config = dict(
    n_layer=19,
    n_head=11,
    n_kv_head=11,
    norm='layernorm',
    attn_scale=0.125,
    init_std_up=0.0262,
    lr_mult_o=2.0,
    beta1=0.95,
    train_tokens=1025000000,
)
Each number is 500 + 40 x the weight over its row's rms, rounded and kept within 0 to 999. Layers, rows and columns count from 0. Numbers have three digits each. The size before them is the row's rms in percent of the matrix's.

# down: layer 10 MLP down (transposed), 2816x704, rms 0.0355, rows 1437-1511, columns 0-87
# up: layer 10 MLP up, 2816x704, rms 0.0969, rows 1438-1512, columns 0-87
down1437 107:494452485572527499511468542507458452471505466485522439453414504467484525446491472506437517439536457566447520481509502482483514506482466509503520543467517400455503559473513523447482499456526563508487488568536487478459564476402461511503530458468521516509475531441518
up1438 084:544460490486568464515458555486580505493424525523528478503501539461485414492473549516540445528483509533512482513488461475526479452468480511556469472515494497517525575573436532494443586499533399566514469350574505495564495472504505570555473520472462500486509479494527
down1438 083:549513466410467584493510455485517448512489460449536498467506491443502534502515484517555505462485529550475538533470466515429501471459599448493500560557496521507478480428460444499555508459526505432492547525602500561560491440525479475476505476492491513517491490518478
up1439 107:503479498515471425523486455562630456523514549496513503494477561481482488550505582373484484506427521527563498560488524468412527478505484489477492446530481520492519511469531482483508549446479535382512473507445533502485476474590490524532532480497497532567519485517529
down1439 102:462499465491493485545465480484476507528506530462483485551561519482545537413439409582473477476548471523473429473475537524511522497496547530523484493535590501485475464536474509558513483512480470574537472459612423548532555526499515545535523491522445473480481474465469
up1440 098:523460484445496518481465544496421437496507482459561496492474576542619473543513490461489477500518605494465526536520513497522550485529529503478457554524510471471518541527544569494467474453431532539537563538521513553485509475474381395518566511514477474451470450497525
down1440 097:507569478445551429543532536506472498503442449523460474514511531531512494564458588513515450523484479548512528471513522474465569506562528547549430453542535514515507482490450493432464442492490502464511502515477561492497479437536506518522489495541547435467531470523562
up1441 102:546528506497518515472489524472502499516490489506478528512481540501537507555567503479505525503549491442546588531525525501563515568528492451508583504467566446506506529508563436619492511548481540439485516536482581486525485496519539493418519521495521481441525519490509
down1441 096:490513565525506492563426476440505529501485454471451483487548499496450508429521491517500499466516516537514560480489538531508515526419527539477473438528464499510425495526467437509522490485494504473541551524533463522562508522553497437490500465578495503530508565481519
up1442 101:491558477454518551463469555499475432475492479495521522560570554464482531451515466472531532453496511492488417511554473445490430419502523444410481481521546455451558472494527489558489532535497537561492487594550483533517544490492520428518545462443518448529435502549510
down1442 095:446477496522471487440539519503554509459508496540493507521470512587544454525522471521516524537556492523511536523478486511470520531490523449553503469526450528439506547440486460450499462517531532447536486468582503456530563466541525513556517513526507463560493478512562
up1443 100:502440475497480509510517463532522483502503544578512546452470478528528468510577502537442494506507447550420493536430547486577550562417394546434535467507531538482434470546531485474523492469559518470522531491467498491572569519509607555459546565477449570461529495523477
down1443 094:530602457549429487463484510512495525525545523481509513466516497505548515547462507523465498570597570546569526508577461513455505567470526447490461536481457410503479449461531528552550440538513514415498558550572467463459477474524458508526547486443581541448512530480510
up1444 092:456523513550545514516507456477492526506537493535458516521424445475470571446436392457517488553525476484568511564507486541492614501518510471459490592481527462483571482457492482504533559480516592446476486464487487471508487538433508515488445569489519451478588461554477
down1444 100:427444463468549513440457489480499548556487531516545470440475501549533428515580531492533478558527489474525598481507600496575482467459523461561474454605504521505489554507449545596465492469458545490524585517473530532517538478537548475532494534485474513488518425505499
up1445 089:550552539506498527473509590526467549514578466515446488493519500445476483509507522471508453500367483482470535500520511482444533554544510511493549498476473479534588571521540556485485475513529472513466465489568531521556481515496492561494493525554543479463453486517544
down1445 097:533478493507468433461460456483481479494478469485509507550435483530460456457455486525553498490449461461512513464457530472486469479469432481480506535519562537515546512468508518474489461537484465465509470484437506497466487531454451535481498501490489561532543557513485
up1446 100:502594505551461479459533575530533549490464471552486484472486522527480465460531469485467495535438542465476504554508476493573457399512522542574422484483439579437492526500544489485491536492485487572460457501489438485564548514454499513512460470494540433516494475542512
down1446 091:571449475435478496472529541491524441510507540483508460473550485522511480498500523474583481493552481444463552466540492472430541526537488400484460489513528462539490468499456548513446487473499511483533553483482496583440485518515535462497480505498462551502414561472502
up1447 100:537454544539529437542542426494473485526493597518523602497515475473397520542519485541537466563473516531482512493437498511493504443526502528506459487466516491503473535500431470439558449379559516521433541555521449471555492528488497448459531488567478536533526491516470
down1447 102:444476450478481492473483509548471466462509563537545515512507513537512492491480491490527527407404555493482515509498520396520454444482481494505564441555437538563504469541535482524525515528508569539511501477452513446534540501425504490496565478509522493425515491488453
up1448 101:506445506501512521541559658457438445520510473507524543512475566519527465520461441544500500506505445651493526428430487470616511491552505567551538503476540498542568433532555538519544521491531447469481457506566503574558541465500551553548529477442522620466539518526535
down1448 107:589539475466490585460470491545459462523549526536416515483483525402544427570508519499471480517491488503511509526474550512536453544517441489550487453524480534453494520513501458505514554561435444507472517526505483509570505482561476544563498472487466487413502544506477
up1449 099:532520534533464508504480474502403481485501478521407456508523574522477532475548521466478497452607544533452512500515498439491551497535493511462558499535452521564424602550474472548594500528449585509492448490502557511499514517526428510499454580488512461478540483475567
down1449 098:504487414523521611560506497515482535474515498487505456501511476552454506514442541451518481450583541533447482482481505464513592562542466558477510571431476580475486463507396579427535548541445518522501476443491470414475511538468420575482447473454486494433489465519466
up1450 102:498538476469522416474450539457502541546549539573488471497555468495510477565507419557472510504491478504517474545466494515466506555474493445572550480537491504525500541517396536492617497479593424513531550486454476511483527550533429482369455539517548535513501460511510
down1450 106:530470521507496389478468497491470503516454466490470505488509504579516509457526533603480441461457597508428491467482449451598513485506538478523528488455503502454478512531535456528457517534596526402510488579501506531531487449511481463577461482547472551492520485539471
up1451 101:558476442498487521455446486582428494538437512534489390571646579432571492476567504540480554495508495488504450573501545508490514580485474459458509519482514492491484499444515484514581447562518533534528443437426514492484513505520563498503507468457502489545502514493500
down1451 102:498477466488499536501477565445565547527462542476522508442475482490476511520537542467567426502491476522487512562527492505462506474425520548541523354544612437509552459560490525490521561564479544474501533487402441542496444474572551477510493497500458541480516533507482
up1452 091:487486476542485470541501539506540538543555542518494511503492566543390496512517461463506493491538482453503502454591540558474546497523498484489517503496488529454486557483509525456456492489584481585505439525493527522479488522438531490491514531508486442413514497513512
down1452 093:507518522509457534483547517492481490465448470536541500506508484475553502456505466502567495550474509491549554571484530504506451474430512493473475439489475493422480408557463482494507523480464545498510548435503471484563464488473540562534523419483494489486474523491508
up1453 100:571512533514444502471487473524512488481501401540558473468541556509493483539480525432448508538532564468505470532497462471465535513485519507456510490561524543546528500469498468495502503549500548481530490539524497513531474520464430505424447491521524537556559509497500
down1453 105:514474529470434557474531510508463465468508542505415449564609528508505581479534479467491480564463593513561535473394522453481486440467499507472517500542505533520443560552503500466475500473546540507554497460477460499524607432502536517481528494469452560511538501519502
up1454 105:395457537491522568551470463514486560489467548483467507481574503527460550480506524429609470468495526551526527463511497461464561555506502510499488451545473493474544454491442533483491475441511468449542459547482511518460474513515514512453432514554509538456492539519492
down1454 108:525507531506522558574473503585538412542497533520469496555541487492513474491528547569444508491491463537480403555490515431470496467530513499539478528465438439457500490452493439453512508503507433450523511542548498480531494529501544478482481520464481531474567481477504
up1455 106:520493524452574461533438519527482498472513548482485541499574455437478458471565551503483484527480532526447479506458535461447619505550497466510400525406519464507590457533495538473518439477434495487507465435519570439459498560507515441517514435541568495472488461499523
down1455 107:519488457497455522454548437496568496519505535507523522511520437527525540530447478494497476586520525545501512545490479538470536443540522580515560526503520463492543452523504478437475512464601507487540488519530499508482504450453492505447458531500514495525517490496432
up1456 097:473467525456478468569478472393597507527498514530495514534528465493506442469526430503509537469525508441477549494420498450529473485524477516497504539564490494510479437492475496487588539475490490457578514464515566507531466486480559475505562437493436476524507465640455
down1456 102:463467490482495522485517506481546480497419485514547523504576454516537552582496475586490448511540504556522490532543447550557500537533522475501552497539504517534498463528440504507535515497511510451486513515516461475479523530485533526560512503553483507481554481493521
up1457 102:513516443553540467552495512387475521477477532496503537470509533557477519565516481418460546505474502559508434525429439497473479484488581550491563504502443509390450497564417475544477524531541537551578548518495483520528451538476528512521467471522551487538470580522553
down1457 103:478495422492475507459447591583588478544447511535512529573421557563449535581412536532483570513552549513560505519533594533537511514558478482548522423471568536448540546511584529460504474583413491506481524514508515522444503473567547452506558473498424513492568459510539
up1458 110:483430591552453614481441511477527442478516591550445503464511445502544480467480408564508532505491515504479497490524533516554451531446513477573485547492469479459462470459359499532470480513550495441522566425524533514418511487521514527507456431533534545531475526492465
down1458 111:481459482538416492478471506534471496463442471574527478477536484495566459514543543489516513468484507520499593617481477496523482499517439561458467440471461548535529472485569538459513488484513445508506496511494452541445523429478428493508437510438469472555539509470466
up1459 093:524574483438510542524560540514414470498512491473557529564470449429506433539441495508526551442499496565510531484510460521551496505376499442496476491568560540432526468467501511453556493519496557527452479510467520451497492491460491518497456505522498477510523503446487
down1459 093:436430498545457464498477475447512474439507507527525446403556539466485479523624442528539447613509504552519485518485463602488483486447551571486485554433494441520526515514489454490479401478497557510476483495499562550497507550502458532421577528518503519449439516531562
up1460 090:524516500459556478521592484533530483534527626537510511479453527464475487435508429555470497461518509488450506451425526587471471484552382552534500423523470430516478498501440522491492513493465509486505518481410469471461467503520520485451484536512518510563550418436443
down1460 075:503568431548482439479439400515573568491552499533545571595554530523470553513445517528494505454486526468469471490504501505495471507480544492557531510551513525567439539574580508514472459574465476458460448539561501520559520498510451518500556531499453452502429524468542
up1461 099:521500520528464481549541421451540437504460560617497529563520444527484472445550576546548504512501539509498492442458590451496460501560459510506570524514493507504582470533390475519460438491536482478498428511519525491501470483485544534495542522503485508588522490490494
down1461 095:590559464501512559462467539507533465521439468482487490455523570527609436544533514433432501513524541495475511515450468516466527488489503485584532521479551494452542493510527426471514484479471453535489524491419431462567523543558468432460544499547476379499522501500471
up1462 103:542518455487571415484413547435496468505557509526517558469432505540477490479528514508509546552527514560329476443502453525506454497492524579538546522479473481499493509532499501488510523491459530566486507492468483486493504465465521493513548475572492477508452489512558
down1462 098:528459470530522518503549562485501464498455461586489431484429500524585478542598436523530478512479563463571451416498556535512545515449451514495519459448501520447527558503473574460490498554476388448531459460460469471456544512520505512566484441449499468543544513515509
up1463 096:555518485468582441462510595494509504479458568453487476566494521484513514535494480501522459485458611506486521515507523460507537512532531443465488534469527491482506470439437462478493522452444477479516439429519427472573545484511505489503544539462551519458613500495502
down1463 099:479392519553426539503464545517460536562525400466453497524543541530429497574522468517487523452466616537469498514492524506575461532539502520467500479445523401452565469526527518535465499604503503468530505502502503526408525530503502497539557538456499488520477487505441
up1464 098:546488502481447490484509504490459449581493451538469516474494487475470522460482506516501515581533518495488559521535485458527474499454454493476409482552515426549457535563539535446537490472459536564494482440504458488487446510467505470553501568561517585546562556498507
down1464 100:437560521441502463502484490534520490472486442483524426547470501547519460534467528464459499494509563480491400464548492490451577478509468392595421515564422543518541461481497493418500504445474527517563508524459489413487474504549553487516532485473488455425533487524453
up1465 089:444521535460504539456478468504420505549501510443528508397498552485498496468493491523503514472434511474491506484419504525467475435459483556482514467486471537456465475462407470512497526539534415466531489433518559506497495508461510572478538492500511505473551522528495
down1465 078:506541521496473547423551477517561552526574538520449478442519463428490490507509532550517469435440486483514429560521429486565483531440514492454549486440459533533477543551479530438501467502496558565423529536518500471496547502609482480489518503473462480460486456500461
up1466 095:514477469457541563508459495476515484504511566471454483514497458479492511381495484493505523516474545505473558518553529588467505514459458522516533599501470505467484509499494543491503501495482541478525535464553506501520445554532571521564451474476439583540487485440537
down1466 081:414588414501529447447491497562500453506532516486501513480537486510562492519485509487462575513509468434497529554510585514489511589550452504479585461480470524461480536534459465475506488467487448511442517503500557515525494515516466541480557530487542518468494502527476
up1467 100:570536476503420494548490490499479539525502448496488465539485493517448441530563491531436471497495490454441565479536461549525556454471411540465549475456498538559445510458529522463527480488464437569451477481503474514516521472560572472519545588496515501480457484518547
down1467 094:571514482516475535508449550483441502495517510492501498466546572525468454534469446466486469446449520515512520445494501484415527466495483561540446475545524526461422481470524467535466507517470532494524513515475497494476440464484472476485549459498506488465509489486510
up1468 104:501530466485392532537512500534477474473517525491540492491529546518479528449508488426564546530586503526471494500560491484486482507453474510512596549516493506489549531604495416526452534495517535484515434546495438532480537416501468493488510503434480494530512473546506
down1468 103:470454599524425469575512506501498479484484476515457497530511463552501580520521483478464457460446443538487541449414479485509483510523477504453547470449423528446458553440455494397512555490479522474510518458477531444454476525456391494553494492508391496529571471540517
up1469 108:575462573504543536530490523500431578472475467586515464523571439562468483500507502517529496498525487542508460565518536431552495366551498550556488508509505524521486537451539518465547541399530491494524543470507512473458539465516544525513534513502588408517538557533552
down1469 103:521454555449500433524599547450499491436508496525499487438525493532484546515469536512474500426354577565569490561502508459423441477478483480601507517496537502504499477517516450508586583520479533546480412463478409472486502496458410475509482477478535474454447489498490
up1470 107:490478447490536552508476461484516484511516501561509496524535493514534549487503507560497494527465494532453469538526447501518535544518385427466525469530516582463559514524482503479464493598449536488507555492526508488515525510485516480551553558485522531463556457470643
down1470 103:549476567436523501470526548488479519511514509467475570491512514528489524451462467458510571519520510518500591567471463514532450440454498476566474480513525449508562410444505469510526537514507464465512517549524472514496517443488447473418551505546487560506458432474466
up1471 103:467530463531539507542458509491464534516475526517422540463457506567503506495519441558467488506525503469473492504522528475483454564508534482555472498452447444457573504476490497511506556512453533517503460425520463493536489511474492463488458492497481521523545495479507
down1471 096:443532475557514432464563547504461471475501424631477433521574484489579463517507560491537461544528408507549462525524451544464425493472533564536520492558508473479531526531455476477431542582533490527429496521498485547493491470495456493482506511527530482467478484450540
up1472 100:478489483473437491454462496528554546497513482524521492481495425517461520403560447536483526548493526491480468502514502536504465444562502522519425537459445540531489509515472508566466503418468438478523516481502486463499516533564531510418521456522523586483510482453528
down1472 106:469498527483504524550522509523475491458601523419526529516521517483517504557463520569515516520489517468467505502425526504504507453531548444429533502552536430541477536441521485453482553452466526484491528588477524473512558426502488555430538538487479507509511482453549
up1473 101:506484462496481470497458513505555483528504490582537537504516504512542496510473543531510467511534530447498531547460456507518498405491412457508510517488563492519530508462479441459445501483464500484429520497451395448531473497476488479530497462511500472399523447410473
down1473 101:469529463515541503520444518558479503489540501505471485441545449511527512526573544506580503473480471578500493457478472442436539533447524501488495489614498460537521492478473507434518527469504442499491523518558488558474520491470495486506526542427488456525489461462498
up1474 108:469518476505515523510480513417539535502466507460505436557530555472577504535505469492439530438533502520504506422511503543456507456416494495555531526451557579508476506506457537482486433452537466504498501494554519478511451482486498571448499539484492599506477503483523
down1474 108:569487476610494508485461508484495461492415446547524467527516485428502545463458586440472602474430513511578520490443525529498475573600477485534501432433419506503502528524468541493508511487568480474420468544483495574473516488477534466491515569501504476533423508508539
up1475 102:469495571517513527522434462497480443503494609526508575510519562401501491385527468548510542503458434529550471529518566563500439525449516515429565482507530494504469527479485557473509560448531447461474453483518468492557492502476443478486473564474506445504480468490477
down1475 098:454410469510415483487547528502501532599513459522486508486435458511405507446456495572437509495463497460524517437514457473486485452523483523541506459501551458457538487537514556562474524544451483496550574523526577478505470473572540502472565490468540531550460491509473
up1476 091:507479423520515493564454576429441506501536488468506505558557477504486529501490496469497457518543558442470409455476512508492554495541500476510461541586532452383466474439507479522464537468583485539438500489498510483397499470537451505503520545521470585483481568537490
down1476 089:569486479439483452553551521502509470381519549549473490548513552459522504479566540491551583506482507525517516513498428501499484479449520466500438493493495512522477493531513506592436513393472496566531500526541513451478459533479479566528543495500513534508531569518532
up1477 108:514507496498536470484547527490512483631499531544482489502485546488507403483510572510523530473518516488522565423510521477475461569491522452524525521493553534529538519468494441490482483518425494499493527523479469507525472501504542538535505560534567485449487370516528
down1477 111:425491473500527499495515445528428457469484445495489451523438502512506492491417479471487509502513492494548508477505507494546507479513455543445508515502499548545511459413498499487513513526499444481494483470498521531538547522483509490553440506507476574519520444420489
up1478 099:510526493580474544485508527510439541507543478544539469495560519459455497379423500519497484485462581501544552556516469552533490492506543550504498574492526486556582471497463490524511514502549533474476537409498523534498499486514536495479476532499508460563560500454449
down1478 101:437539464485501505506544559415569500489464511533502519529464510530496506565541515463488478456523530434495475389538499461486495514497584495578486467470497470523455493489514491554495543576503495546529448461496486495437536476494521464488517503561501575457444509495443
up1479 096:552451505483535504585585461538470453510538574537492489581487502468538530576521459518462499524487500505497461605444524500526482539461471513561477516419483537515510461518519509512522521473572480495519461475493514475480519574442572471446492513474540536492580500499493
down1479 102:488491508521502473472510542464513532458489541490469482501506443502526409461566575536546475468478523452482501492535550457541533502427548526506545507472575491461435502493479472514439499450529479540507467521461517556534508535498535523506489496528481505563478516492475
up1480 100:427495470545458443515453533487482529363496597622492475474513478408520497502551429481501443459518525551553519530462505534537553527530475590477480538505505462567492542504536518543466512561485438519510443525511500515537514520439483588448534518483501527467487456462516
down1480 096:535454445474493401520515455413493505550508471446518525454514478505465436508470477479530590540462526599458504480441480477468518508540443464479567436505455543478523467430503493483408596502532475429603529561474515507505585448509517487498541526486485501571500492477560
up1481 107:539528521582451576493496524544526493497483501512494506532443536539567494501515557480542503559443517502488523463466467507509520462540540501489511481522498529450465474549471545496528440444478495439577512516513523508506495434540513476461427486518485507565458569497452
down1481 105:445490514452511514492431579481438510499558450452514427501496488435479477522491447499487518587590526471493464506490440488487440537541470529476465507505458488458511526522485514489574413445447583541436509448436558485530534533462565547475502487558568457569468526448517
up1482 108:525481552436517456499581444489465417497476487463471468488585507591464619564511477485448516634514443523445543482449406535506525469458484460467597536526454487503455479511501515476572508483522572451506459502364483450530580580497529486515398436414544514469498479523454
down1482 106:530546498485458460538505415480508495495539487515537499461501473460525479514452531502570436525507554472455481591527567578506535544581438537473473560447477500530513483438533509463525441492435501569523504551507488541460550492512555432523557565474507490493423489548471
up1483 098:473495455459521481531525574510553533474441508532543517552553478504503463526482514570512465459579450492464488500548504536451485506542524530509412487501474474478471495514434541505522544462458510511551494442516491419484420471490458462458522498544466483460530509524483
down1483 104:457469446513472526502543429505526473536524537475431512402472480517417501515512546432517556415512557500507516485457490491447491551486517636518554487490480466498549518462494465447507506477489540555446528489534516505475472506519506471504521504622482526457470539469482
up1484 107:509477445473552414473535519516447432503520471482452484543478513491507483520529530435494530469530479509542468511509441506488501412537575464564493521526480521512460510485457540425469477393521392523521506573458492480489445524497527504586464553571479468522515386539530
down1484 106:463501466488517512496518516535549424560438449516535496531520550432543519500466533602462491462434495548466531551555566472517378482516471502474453473519475483504429504465521465502470440532510483454476549509547529482429549532515557544475540455466542477495490530448469
up1485 103:454486484519535519432499470471572516506554458520525507527472489468450496461550457489487489494429512500533468460510447491519555470496398504462523518444542540523508480548437510402534550472496460501385567447492515545537500519555477569497511524535525528473490569500561
down1485 102:438485542498511537577501512445480539483512466520558470389446538470488521560524506439534519419531426545543574509495582465486483552567419554500500503507408463497522573461486515459545610413487505504526529486493446600503460491417478514468471487535519483528488459504407
up1486 095:478496515462493512547555520381500556468481494506525462494497491537451502520554480477491488499532546482510508518514449450567505495498480505449500519479558414456489486457428567538498524456541419611599444569511504532549507515569526449456522530544505534556475519542554
down1486 100:426476533506511559518516420586532425412537489472514490501459510555445504458512472441493514512484498446559458524473557503476483469489511496465472471464560489540517519547470527562462418478511509472446507488498548517508437511406545533524498506593488558550463547570432
up1487 094:524435529509537498418552453465412454499489537519455516610484483486548465476500511538568394510505469476524488554592562558525508532497481483464497476478550562508456550443507546512484531512501499439564406481548500495444407495494460490446524512483519453501487532450474
down1487 102:506520453538492500515462564484463523479487453563512583484479538472491534520527500474454515506505513505501435503456457435541468512471475440511491428442498425473486557489509505459572456506492552445480445507480521465503542495541496486550522519504513397534529479457486
up1488 102:492537485493535399476577520497475458471502536471524512511494556557505451489491466545494556607482546556528468515516548534513525525526560475502499591564528475443467459403434518427486523521495507510543616534398444533504514529458538474453404374516474470522515505491585
down1488 095:469454481514453543477447409510474499447523552606527436518495548504479437508522485512492563492540553495501508538498488450480562487464491547550435414476467539542548468571507542514437503454547538483520535484499462494483548513503444527487565531543479503537466479505472
up1489 095:548460574487546455458485490501502554486469472521477505463554480494540481467533425540550470453440463551545526550506533558551493533500498471510475575513452467474533489508569389528478467476505457497511485502406549472472544444526510510471485521528571500514453479542522
down1489 097:601564438522462558522518444461534492515440500531458484498469515546508493522468493479467459487488555526486490454525485475431551487542495476436471458512510495456524552513520496478464441495566495488510477506543506580520442533456527535553493572468513524519526412495518
up1490 114:526504528490454531437559499493524557485472531493477447531467533535437438469531413530565543537503457514572491462494557517560529488446476411519490504475510513509461480484485494513468519380507484469459519530514472515456525483481468551421553537515478490456469435482454
down1490 114:513492552476496449434424445464425475555558482509488488448518449525516547506529486473482537572484470511567529584511509558484472547422502480509480541517547504572450444516492466544509590383523444507454443480468514496550507532548463480564494478490470496546454547449455
up1491 094:461524486436531422498481573497516518461528467498540536519465574504479499479501499538395447482458433494519507474519475518508473569534486387456479526551504438472457433520530520533486536473475465515476498490500531460452465491477511567483517430517512556448536551531551
down1491 091:498483548593456491526516512585577510535501430525494469491542456476453472549543511489553482535572502506493496482514512504514478376554493498585538423507420520520482541518449506553503441489484465461486606466556405517482469468478534480505542571503478416520504448547527
up1492 107:547550416541478552467508523550493490480515489533466495623460527558530463469494404576490442467501476477521485409440535471495489442491480546461459455530531463501505500548492528474505504534481593466488498556548485470487475453465514513507492479498497474579453493469530
down1492 109:514471461488469484532546506531510595507532544542487446549560565526495591492542458548512524529533583492422536526489507562482525477473470510501519541464585460474554387540382526545494517481506481508463533527547458548517430489460532459472498546500417537528555523488550
up1493 093:401473467524550500491466523571496473447450480456502647502484540452513559511521519453493541469492490383501475459558571501487472509479449512555520485466453516438531505456451503512507498495516437488559532515518451496522553493482600458448460469459538449416497433540481
down1493 049:521446428485511492431540519510430453513529480512483462472553511596526505455504470414455536582528572477450496577476495490530475450446496462511422484521495499504449528492516517508478453504445533545485580501560552468595480490513471489432512480525524538568477437515531
up1494 108:504469524427474558457552538583471424488490504531431526549515462507518483479503485512525563624540517507497486436397463470527457490515496499514484510514521446528493506537415487555627499462514566454560496532530428447477485499460518522353472486521457497510525509510482
down1494 108:437543542457477523470495431560420506525492545422462517494514498530523446558455504572526466559508539500480571439489552544469532474500495506488507499487523571564458503508476501487461586501476474514500562612502459488497568521481594548549555522503505500520422449486555
up1495 099:469449524509533511537561477453510430514495493464436543573388529565511496520579435516482533476485497415530522559533484487526463526452451513572510546512448545500496447507521501507464543452601432498498438428525513530534493451511474519477559504533500562484488398453484
down1495 100:520505554458519496460498478582476532466514560477539421491474502506591478467528497511542490511548543505492483413598526483438512493486443521492516502394536499529537486491530499460449502557493468484421522603561444553500551524553545520561488458450512443609518531486502
up1496 105:466476642522495453538503500575561469470559587501476540555551478437495522526499494511479530503460439459507562495534498474509488553409453420577543539517515514525484509471533411516480448539509489470527520435527538502560473440488498493496492501493520462483571444508456
down1496 104:505431508536503504542452522470533560541595458506471481405474540467499521459554438512484493492558498529487495524466421488460514478494492533510487490518518483494542503508475460408469478470448481493490490527518496475472512514515451535529456510544522398549463422473504
up1497 094:557470591453471543482501465474574543434472548486442556509533500483473470474441510480505583460498602504430531481471524576528420496460479461502532509469456498526534518509549427454514500486495526487488558547492495474523519506535568486470491543573496510465547471515458
down1497 095:567528562506507458402444471454469568518512428523553548463492542477471534434457504510594515541536516501561478491521480491439566527515505437560501558513508416503552450439455532486506516481470576479441461551471481545516579478471526404475539466530428499498524574494531
up1498 106:535520531572520564496431479507513405518531504486566560481484431552437523576511480529526477504432470497427465542479517448495580486481536478514444475517546501503511483510502464470496521539451563428507507544553481477499533424400531501522438522589518460470496543538565
down1498 104:470468500480481487496603483579529432459487474546590463419457586491423516506510515472498483551501515503453453494511497490506496521498568438531406435457506535506526510545531487465480556525514576515505603584500502566433517525568464476467518512450562465538519420575561
up1499 103:528522501490470495525470452476528510496439508462405575484473534438434496569442512496517484457480500532517516468561470489516470473520522519445476486428539549475537553499586510487522521548543451518501487511474475491402509483492519541478444455534440500534507394454534
down1499 098:495474402486534510450485480518518486538511461528467584473586516475538431496441449506554438518410571520501500492501476519528479511512518499502473437467462483450418484546490537513489422542489449511517513491481566561531466553468509494474504528496538551465512588485461
up1500 095:480504432489488484493498454525587499550494485441488484478570483441479479502524457460511452449491485479529564445507424505481477475404535500504553533538520499522514506446467506499534474498518499573481530448476526448567519518486507495463513458550454491494460473529516
down1500 098:497471553534507460494450468527493471549485463491440499498475391555495534519504446480486637507515436439424537560541504527514479518534515456495488512457372516495526460501516515511520508459483372501516487447474534440469503495526463492499466514467523456464561467514510
up1501 099:526561514487491483461527517591539507410490493524462455506562461488495524472534438536471499552479492461567485554439453470533531514545404537466506524524459435418394462508477488503427482457422429469522424496517474486540522463510493512508535548455588450499462555486612
down1501 095:516459517470470566561469477518548446495510478470377462514464448566446476489512524460491486522488396470556512386491449451482496478498507483442517488508514570483517517486533556524503474522436538450483546426517478497528487543493482453492478481517384533524560431487484
up1502 101:498486461472512539524530482494567440485546440579522505546514481515449522490420478572543542558498496514494510502461552536505485481505493490486492509514545593479514571460490490480543392516470530486528572480390534542549497540480582488435572520460490551486486503501500
down1502 099:528560471493486402510533478562469533530473484546516457544451426493461515502473555497493485544478573507503496536531492489521482540498468537559522507539472465471434479497555569527443453582461568470455412518470507542476481486444477512494526507588540481582531463477465
up1503 118:552461510576528519534470551522535539495525491503462510466490415543536469480523474521488531510532514506454470531499507517465497543527554435434524469504501455531498430495512538558518498476489474470414481475463507506520437501479455384530495492529495583509526500376434
down1503 129:486539508502541460538489506481475501499509542529461535426492557555488516475497447475462471433469526490540532468507537559526478549538440471523545407538541405492487504522543483485522561481533533491508500481513523557564474535513524530502447510578476561572439564448464
up1504 107:478523573445508479448541481470460481497454547524560435449556489478441491466507459507547442490515490533469478553484456483502480507494479534437466472439457501510559452483474546543510500521459537436477535469493496504520574546542509464527523519508419451480569499497455
down1504 103:470486547460498523463492527566512413507494478491498500519544504534506564504506444536557471555496560549538470482549566503494516457551508551534556485435533485464453514553514463463562466495476519499552498462544519480429507525508478559513527534479478527475514601533468
up1505 094:529519439517445536599425467533483423585470523505532475520474588461457491519519451535479476435500476495509451504471544532512521486454464513514504540523530436450481476418526463460497495416494485507547500550497508496563478501513535545450458509528518591485547484577476
down1505 096:533458533601454522492581459477508529532563477493494419450504497504533473548476517487481490468547470486548545474511507510561489522495536485500488473506467566514443439517586536545465488512494498487475512504537513524568524523527452495511572468516545436518474547516502
up1506 096:556532500577493518570455518479464510464519517489521476478507480519496516531491515475568518510482492532506574510526471485482486483455531485485486477547514460478470500519431512550489414528483499525508581514468486449461464544520439486568496499526519513567401468501437
down1506 103:454468550433514493409464490490474528524443464531459529497453463463522496459495570507585518490540562497482473522472487544487497454533527476501512476514481432441400506509558589488502486494468505527478547401399472499547499502440493555503541526471511475461500543461438
up1507 107:469519506501542488453500554517510380523520479536443438470547475514511502516510483526540528482515537490483452529540495490503490558530505464501595546549532507522519538496458513526527438492558484494656526481499558494527507443526495521551499560554483485466498561535533
down1507 108:461454515446453522424584499457592514537508463488484500494512568499456497491553479550466532505479481522507506440511441549447567506510540479523579418513477462507547515443467435513496507518481564480484560550563457475475495482522445465505500544521511489461545466449565
up1508 096:421368523463500464432455566525481456545426453579466528519511426496521557531503497538522498503426480515515530499436511520636451447535534543502517463501461496477523466508521500476500496467515494484500407451514565529543515479484529481526476523427583533497522530497514
down1508 094:467458587579514485569437486459480468506527496511421541467514517554473513493505441478543531494523479393487482481587518533461523488475478549476529483495473468540540567529562517489522506498519476455473484469457487474420487535609548460494518461569476449485520408533445
up1509 089:525469531466499513542498572523436513518523478515450450539535503443495519500478541483495472514541484484525448498512540510481417569518500498451493460473550562507533485542512458415482517459501439524502453534489522531521640453488532526599498481477526490444533495463609
down1509 090:437482456485535504462477452453537525482537539433565456529468558472484504477505504467468483494496590541526490549518445498506486448496431542497520501490503476549536527506498509510440569495512490563535478512452503480502502519459496483450479501477402468481489483522487
up1510 091:497525517519483490481430547485443540462471432454569541435453490453516489542508527444471504500476484492485493493506598551441457470455510514508469498505479490428550458515506516525538521454485555550499476550492554487523503516495615465475522529550484493521534551583573
down1510 076:485566466515492459474558481429517486529450499498495519494516499572503479522397592563499523476479460514499553484497512533488506540589458488545513514561454509512473560465522451524550500495406456477552542503410536514441489441518505507518464414436450577486493569521513
up1511 117:468429496464400426556518495464547517513479517474522523547536550579516482512513470536559578574538561494515501510513437450488429516536442533496544514524497499485537508510492500481568462473498520539545565534456540412445465524503494486458356506465532525474502537505531
down1511 118:495571535525480438575530483478468445534503402461514549524520564515533428516472508555466429546539461504529503512523439431464500522520490505541532530498517449523474481510514509512538456484511467487520508487400503521565458437493493460518524494476447509519443508520480
up1512 096:507467503487506556625542483539657454470467482468527439464507442490564499422498534495509504463448522478519449542492541483567494412472517533418545511545479442543518556474421563486522544476481547426527487558505550450459526436517508530512483507529501442475481455388558